config.toml
hidden_act = "relu"
norm = "layernorm"
norm_place = "pre"
attn_scale = 0.125
tie_word_embeddings = true
parallel_block = false
init_std_qkv = 0.0283
optimizer = "adamw"
learning_rate = 0.00223
beta2 = 0.95
batch_tokens = 32768
Each number is 128 + 32 x the weight over the matrix's rms, rounded and kept within 0 to 255. Layers, rows and columns count from 0.

# layer 2 MLP up, 896x224, rms 0.0598, rows 88-115, columns 0-55
[[ 98 101 195 120  66 250  61  68 155 121 151 203  83 195 194 157 141 141 194 170 117 107 131 160 197 181 159 163  97  87  97 119 167 131 148  52 178  71  98  88 103 150 223  61 140  51 152  68  88 120  50 130 103 126  83 127]
 [122  53  95 119  72 133 161 134 146 149  73  65 120 164 146 107 123 120  96 108 119  66 171 144 162 118 178 157 110  87  92 153 122 118 141 129 148  89  93 127 177 118 129 123 121 162  74 102 199 108 136 156 143 214  64 186]
 [142 100 111 131 127 149 154  77 156 163 139 144 109 161 130 124 146 108 138  85 150  89 150 159 107 114 178 163 136  99 146 114  89 158 145 118 137 169 150 141 104 119 138 141 112 125 129 148 108 140 100  99  85 105 131 130]
 [150 123 124 131 171 146 130 122 135 143 133 142 122 130 102 148 139 126 154 125 128 114 110 167 126 101 128 147 119 140 134 115 101 111 131 130 137 136 135 149 145 113 160 149  80  87 153 149  95 116 126 106  95 147 112 139]
 [130 129 151 150 151 125 113  95 134 137 153 139 118 124 113 142 133 133 124 132 130 120 118 123 133 136 120 163 141 146 105 160 113 151 131 105 158 134  98 138 129 132 148 125  86 124 123 120 136 125 137 124 110 125 119 121]
 [110 107 107 132 147 145 130 131 145 129 158 186 114 130 138 150 134 117 115 128 122 114 136 133 128 119 108 121 115 149 138 135 107 146  98 137 145 119 111 103 125 135 168 139  82 118 112 149 124 164 140 119 108 154 134 137]
 [ 80  75 178  95 102 140 151 118 178 148  82 184  95  69  71 164 125 125 183 178 140 111 129 122 147 226 125 189 174  94 157  52 176 160 141 135 169 132  50 106 129 164 101 120 140 160 185 128  51 255 101 137 128 126  83 216]
 [150  69 139 115 100 150  65 140 162 199 105 122 123 163 150 191  93 180  81 141 124 170 143 139 239 130 130 131 114  72 164 141  98 140 134  34 155  83 168 107  91 144 215 116 124  61 145 113 136 201 136 119 127 174  67 109]
 [109  81 155 139 116 146 111 123 138 131 118 146 139 114 121 135 145 107 163 109 138 112 169 164 133 140 114 135 141 130 133 122 143 164 113 118 166 184 111 122 146 112 154 127  71  90 118 167 120 160 147 116 118 171 121 129]
 [111 117 156 121 137 146 122 121 103 165 140 155 121 146 136 139 133 107 142 120 112  97 147 155 153 125 104 134 144 140 128 139 107 124 103 131 146 127 139 103 109 139 129 116 112 135 137 146 102  99 123 118 107 127 118 125]
 [101 101 149 146 111 124 138 114  95 126 134 164 106 151 118 148 126 113 136  99 125 104 110 159 107 142 135 157 126 127 151 105 131 117 121 117 136 133 103 102 140 108 126 162  93  92  88 121 119 117 119 138 128 129 133 157]
 [112 107 122 143 125 123 139 114 125 117 144 145  93 125 132 118 148 143 137 137 119 120  99 120 120 144 137 158 128 135 145 130 122 136 129 122 165 144 130 129 128 109 134 119 103 113 109 127 126 151 126 140 117 145 122 132]
 [ 57  71   0 219 157  77 126 118  62 111 132 196 144 187 148 197 136 149 206 114 155 160 166 146 112  44 161 150 171 105 120 125 150  85 110 159 110 116  39 122 130 119 182 107 128 124  86 207 187 166 160  60 152 185 113  47]
 [138 123  72 184 145 129  89  99  38 224  77 170 140 115  95 158 118 127 136  62 119  69 199 182 134 106 135  71  48 128 202 161  67 226 113  96 129 188 149 135 147 148  99 155 124  70  97 145 111 189 227  82 185 199  63 161]
 [147 101 103 148 153 111 177 107 135 154 147 128 142 158 137 113 118  83 165 105 119 125 123 133 116 157 111 112 130 125 147 108 143 123  74 119 159 125  75 104 113 108 148 131  99 126 134 128 126 193 116 151  86 110  98 113]
 [112 112 143 132 121 123 114 130 134 128 127 140 105 161 143 136 131 122 132  92 128 129 143 142 130 118 113 129 136 139 138 123 104 137 117 100 164 135 113 141 127 140 148 128 117  90 139 117 111 121 134 113 130 138 121 114]
 [172 116 178 178 157  33 176 112 200  76 210 141  75  47 132 126 139  97 235 153 151   0  54 129  99 143  95 255 165 127 145 145 187  84 138 162 131 161  58 118 146 155 118 114 124 217 125  94  65 120  38 143  47 117 103 254]
 [ 71 119 177 169 112 157 179 185 145  76 255 105  38 142 134  31 163  40 146 128  15 180  52 147  65 156 206 150 143  86 100 145 166 110 153  71 126 101  97 133   0 177 149  90 134 166  98  64 106  83 121 132  44 219 107 188]
 [144 119 133 125 176 136 127  92  94 123 130 145 119 126 119 129 144 123 119 123 112 112 112 157 131 120 130 161 137 107 148  98 103 158 112 129 128 143 137 128 124 143 145 134 114 134 138 116 102 150 121 127 110 150 119 125]
 [178  78 121 161  95  50 162 157 179 136 169 197 176  61 139 110 157 100 198 120  33 131 126 188 158 231  95 121  90 119 123  95 134 144 123 127 144 134  95 175 170 121 245 143 108  91 207 156 103 118 122  97 101 145 104 170]
 [119  78  99 151 126 156 120 112 120 146 166 115  85 162 136 155 160 147 169  93 142  48 127 118 156 122 115 172 132 130 133  66 132 114 117 124 142 161 125  86 108  82 108 130 106 145 125 111 108 119 130 122  81 148  95 127]
 [122  87 150 125 145 145 133  97 137 104 155 172  90 129 113 124 150 117 137  97 135 125 101 173 136 143 131 135 128 105 153 138 106 124  99 127 152 125 114 140 111 118 157  96 114 103 153 103 117 157 100 105 101 124  99 130]
 [170 145  45  97 151  19  57 113  34 126  79  82 135 255   0 103 169  56 101 137 116 155 119 129  73 105 138 152  86 148 148 146 127 210 127 152 157 163 100 100  69  36 141 108 121 118 166 179 147 118 169  59  83 109 127 156]
 [134 122 139 125 128 100 108 122  93 127 132 128 132 129 113 120 130 103 125 111 117 112 130 134 133 119 151 162 138 133 142 119 133 131 126 141 131 134 146 124 145 132 144 132  91 120 140 140 129 127 125 109 121 166 102 152]
 [138 133 107 142 115 111 116  85 148 104 166 110  95 171 120 147 183  70 165  93 134 145 118 147 108 129 115 143  99 112 131  94 154 123 124 106 143 147 163 121  94 148 120 148  96 123 146 134  99 124 112 100  83 168 103 162]
 [112 128 148 152 126 132 120  86 120 141 117 140  95 141 135 129 144 108 136 116 111 141 121 144 120 111 125 137 130 109 168 105 128 126 128 133 145 137 139 122 104 128 122 130  99 125 161 140 120 135 137 120 118 109 126 135]
 [220 107  68 213 100  50 154  69 148 157 111 133 151  95  65 141 106 120 115 128 143 111 106 141 105  76  93 109  68 156 171 146 139   4 132 125 114  93 170 133 133 122 141 141 146 100  74  37 140  67 159 102 123 237  97 169]
 [ 82 103 193 169  71 127 213 118 124 106 246 133  31  65 182 182 150 167 217 118 202 115 157 169 151 194 190 150 199 122 140   0 178 169 126 107 127 114  92 163 142 149 146 129 106 135 223 138  55 212  83 119  25 177  73 195]]
# layer 2 MLP down (transposed), 896x224, rms 0.0518, rows 88-115, columns 0-55
[[202 154 198 255  42 156  53 147 140 157 172  56 100 183 142  76  50 112  95  87  73 141 154 100 241 207 150 169  91  89 188 106 190 141 218 111 126  73 191 105 130 113  90 106 255  79  39 206 119  81  66  88 187 153 144 128]
 [165 117 100 161 148 175 107  78 145 125  74  79 154  90 158  47 102 139 207 110  91 127  74 181  68 138 213 171 149  75 127 144 169  77 215  60 101 172 157 184 149 143 180  84 139 132 150 105 144 112 169 153 127 153 162 159]
 [139 121 121 142 132 138 188 127 130 127 129 127 154 129 140 102 165 118 115 113 144 118 116 116  98 123 162 117 141 107 136 114 138 137 105 137 155 120 152 154 124 134 104 134 114 106 130 104 126 130 135 137 132 169 121 154]
 [132 138 110 123 150 113 117 136 138 149 160 136 123 149 113 146 135 139 147 147 130 121 128 125 135 162 121 136 132 122 147 122 109 122 120 122 111 132 168 122 134 138 135 138 132 131 135 118 139 120 120 110 117 132 118 131]
 [126 138 130 121 122 139 102 130 150 127 130 113 139 130 135 123 106 147 102 145 123 121 116 117 117 128 128 104 117 114 132 133 128 140 142 137 138 120 149 124 128 127 128 118 153 133 126 139 135 107 128 148 143 121 121 119]
 [157 145 119 135 118 140 131 108 145 106 109  94 142 115 119 119 112 146 127 128 140 118 131 118 112 134 117 122 123 120 117 117 144 144 149 131 114 108 123 123 124 130 107 119 119 134 120 128 129 109 149 134 105 129 123 136]
 [ 75 114 112 130 104 139  86 123 121 117 133 136 115 215 119 130 200 136 141 104 183 162 192  42 129 103 241 154 117  21  62 107 137 159 224 194 120 113 146 143 118 134 155  92 132  92 123  98 193 146 168 124  58 113  50  60]
 [161 165 158 113  96 144  34 189 139 194  92 126 177  99 235 119  82 131 147 114 112 105  92 139 162  87 109  52 110  86 200 146 126 111 115  12  84 108 124 153  67  88 143 132 133 110 112  73 255  73 132 180  70 139 112 120]
 [140 100 120  72 121 115 125 121 139 101 113 119 138 135 122 115 142 111  90 117 112 142 123 150 119  85 163 130 126  94 111 122 173 144 160 118 115 126 110 121 110 129 142 109 134 105 102 118 153 154 134 144 109 125 112 128]
 [125 127 141 120 130 138 104 139 156 132 146 143 135 128 122 135 108 150 137 106 134 129 138 107 126 109 122 138 129 120 138 112 123 126 135 130 145 105 128 114 140 133 125 136 133 147 114 102 130 120 136 140 152 154 126 146]
 [126 109 138 136 137 116 138 124 128 124 149 136 141 124 125 116 135 154 119 134 125 132 127 117 109 134 135 125 123 146 108 115 137 121 127 139 137 106 131 111 129 148 102 127 145 142 137 114 130 123 130 122 143 120 132 157]
 [125 128 127 126 141 131 128 132 133 128 132 130 125 126 129 124 128 140 125 136 143 125 131 133 135 122 129 130 125 125 128 128 120 117 133 149 128 119 135 130 131 128 130 130 134 133 133 133 121 114 134 133 141 135 122 132]
 [238 109  51 143  81 149 114 102 114 101 161 187  13  71 126  60 131 129  88 138 147 112  53  84  66  64 126 120 150 194 191 113 119 120 180 130 102 146 130 143  83  99  93 127 237 215  70 152  45  73 175 123  70 142 127 156]
 [147 129 168 149 123 200 185 129  77 157 238 109  47 100  95 144 162  60  95 104 179 193  73 134 189  70 183 210 163 105 142 188  81 123 115 140 145 165 142  64  55  51 157 121 102 149 181 100 105 161 219  38  68 144 137 106]
 [110 111 146 139 112 130  73 144 135 135  74 107 141 128 125 156 104 126 137 122 119 161 152 155  98  75 121 141 116 137 181 148 128 199 112 114 116 113 100 177 151 137 121 145 107 102 121  95 129 103 143 134 139 125 134 142]
 [127 115 138 112 119 135 143 132 162 103 149 127 143 130  98 123 156 156 138 132 129 123 144 116 131 118 111 129 128 123 118 116 123 128 132 111 130 135 131 132 124 131 103 131 126 143 120 114  84 123 133 142 148 134 139 125]
 [ 94  94 124 136  92 136 161 129 180 141  82 121 121  90  81 113 150  87   0 121 153 159 165  82 109 113 129  95 100 174 142 205 203  85 157 239 139 191 146 154 123 154 139  85 127  92 122 117  99  67 133 157 123 166 125 189]
 [180 157 128  98 140 156 113 208 187  77 119  40   0  94  46 115 131 187   0 143 113 199 180 155 255   0 238 126  97  73 222 244  82 106  53  53 121 119  81 228 227 101  83  58  93  54 129 217 206 147 109 241  99 154 127 119]
 [135 127 126 112 140 110 147 133 128 129 136 124 145 118 144 148 125 149 115 147 134 131 131 128 147 127 121 121 124 130 119 127 133 113  83 149 123 126 126 143 133 153 134 134 128 145 162 134 116 125 148 140 148 126 137 131]
 [102 161 199 241 134 213  77  90  97  86 123 139 126 118 163 216 155 167 113 125  92  99 190   0 127 108 181 201  89   0 176 162 190 146  75 153 128  50  44  80  44 184  50  76  79  88 120  85  80 167 157 176 149 235 107 164]
 [138 116 109 108 124 138 101 119 123 113 105 168 128 103  99 112 126 171 136 135 107 129 141 124 143 120  90 133 107 124 118 115 127 126 143 158 119 105 122 130 104 123 124 143 131 176 120 149 143 105 152 130 155 125 141 109]
 [111 132 125 119 123 130 115 124 140 106 124 119 137 114 132 141 154 146 132 119 136 143 116 144 128 157 115 159 116 119 128 123 149 149 125 132 120 117 129 139 122 120 133 112 150 122 131 132 136 140 114 121 132 116 131 124]
 [202 122  64 105 215 126  22  43 135 255  46 111 161 142 161 171  91 178 139 111 194  80 114 123 202 165 205  76 141 131 167 166  75  90 122 146 123  65 243 115 166  83 124 160 131  75 108 127 136 110  94  78 187  13 142 142]
 [118 140 122 116 144 152 130 142 127 135 127 121 133 134 125 116 117 135 128 137 133 129 115 121 122 125 122 112 146 118 149 141 130 131 140 132 112 107 120 113 118 135 117 151 126 134 139 140 137 123 120 132 134 116 136 130]
 [111 115  91  99 146 138 133 152 171 126  79 116 118 113 132 110 130 117 105 144 152 106 131 171 110 166 154 118 128 129 156 114 154  94 141 168 156  80 109 158 109 139 122 134 117 139 157 135 141 116 116 138 164 140 101 132]
 [111 136 116 144 158 122 130 132 126 134 132 144 120 100 128 107 129 117 125 107 143 135 135 119 117 127 117 128 147 125 149 128 116 107 133 141 115 141 126 135 126 122 108 118 128 118 132 137 146 128 122 135 128 130 120 119]
 [164 129  85 147 102  71  43 137 137 148 165 102 171  83 120 202  96 108 200 144 168 157 159 127  54  62 102 144  97 151 152 185 156  90 181 134 121 104 147 150 255  98 148 150  95 149 131 191 142  71 143  84 198 177 135 195]
 [208 159 169  88 127 197  64 124 151  83 142 178 106  66 152 125 157 192 163 131  95 142 178 126 108 138 208  64 173  19  88 156 202 172 144 159 131  43 163 171  91 144 209  79 154 131 191  69 149 118 166 121 122  82  84 194]]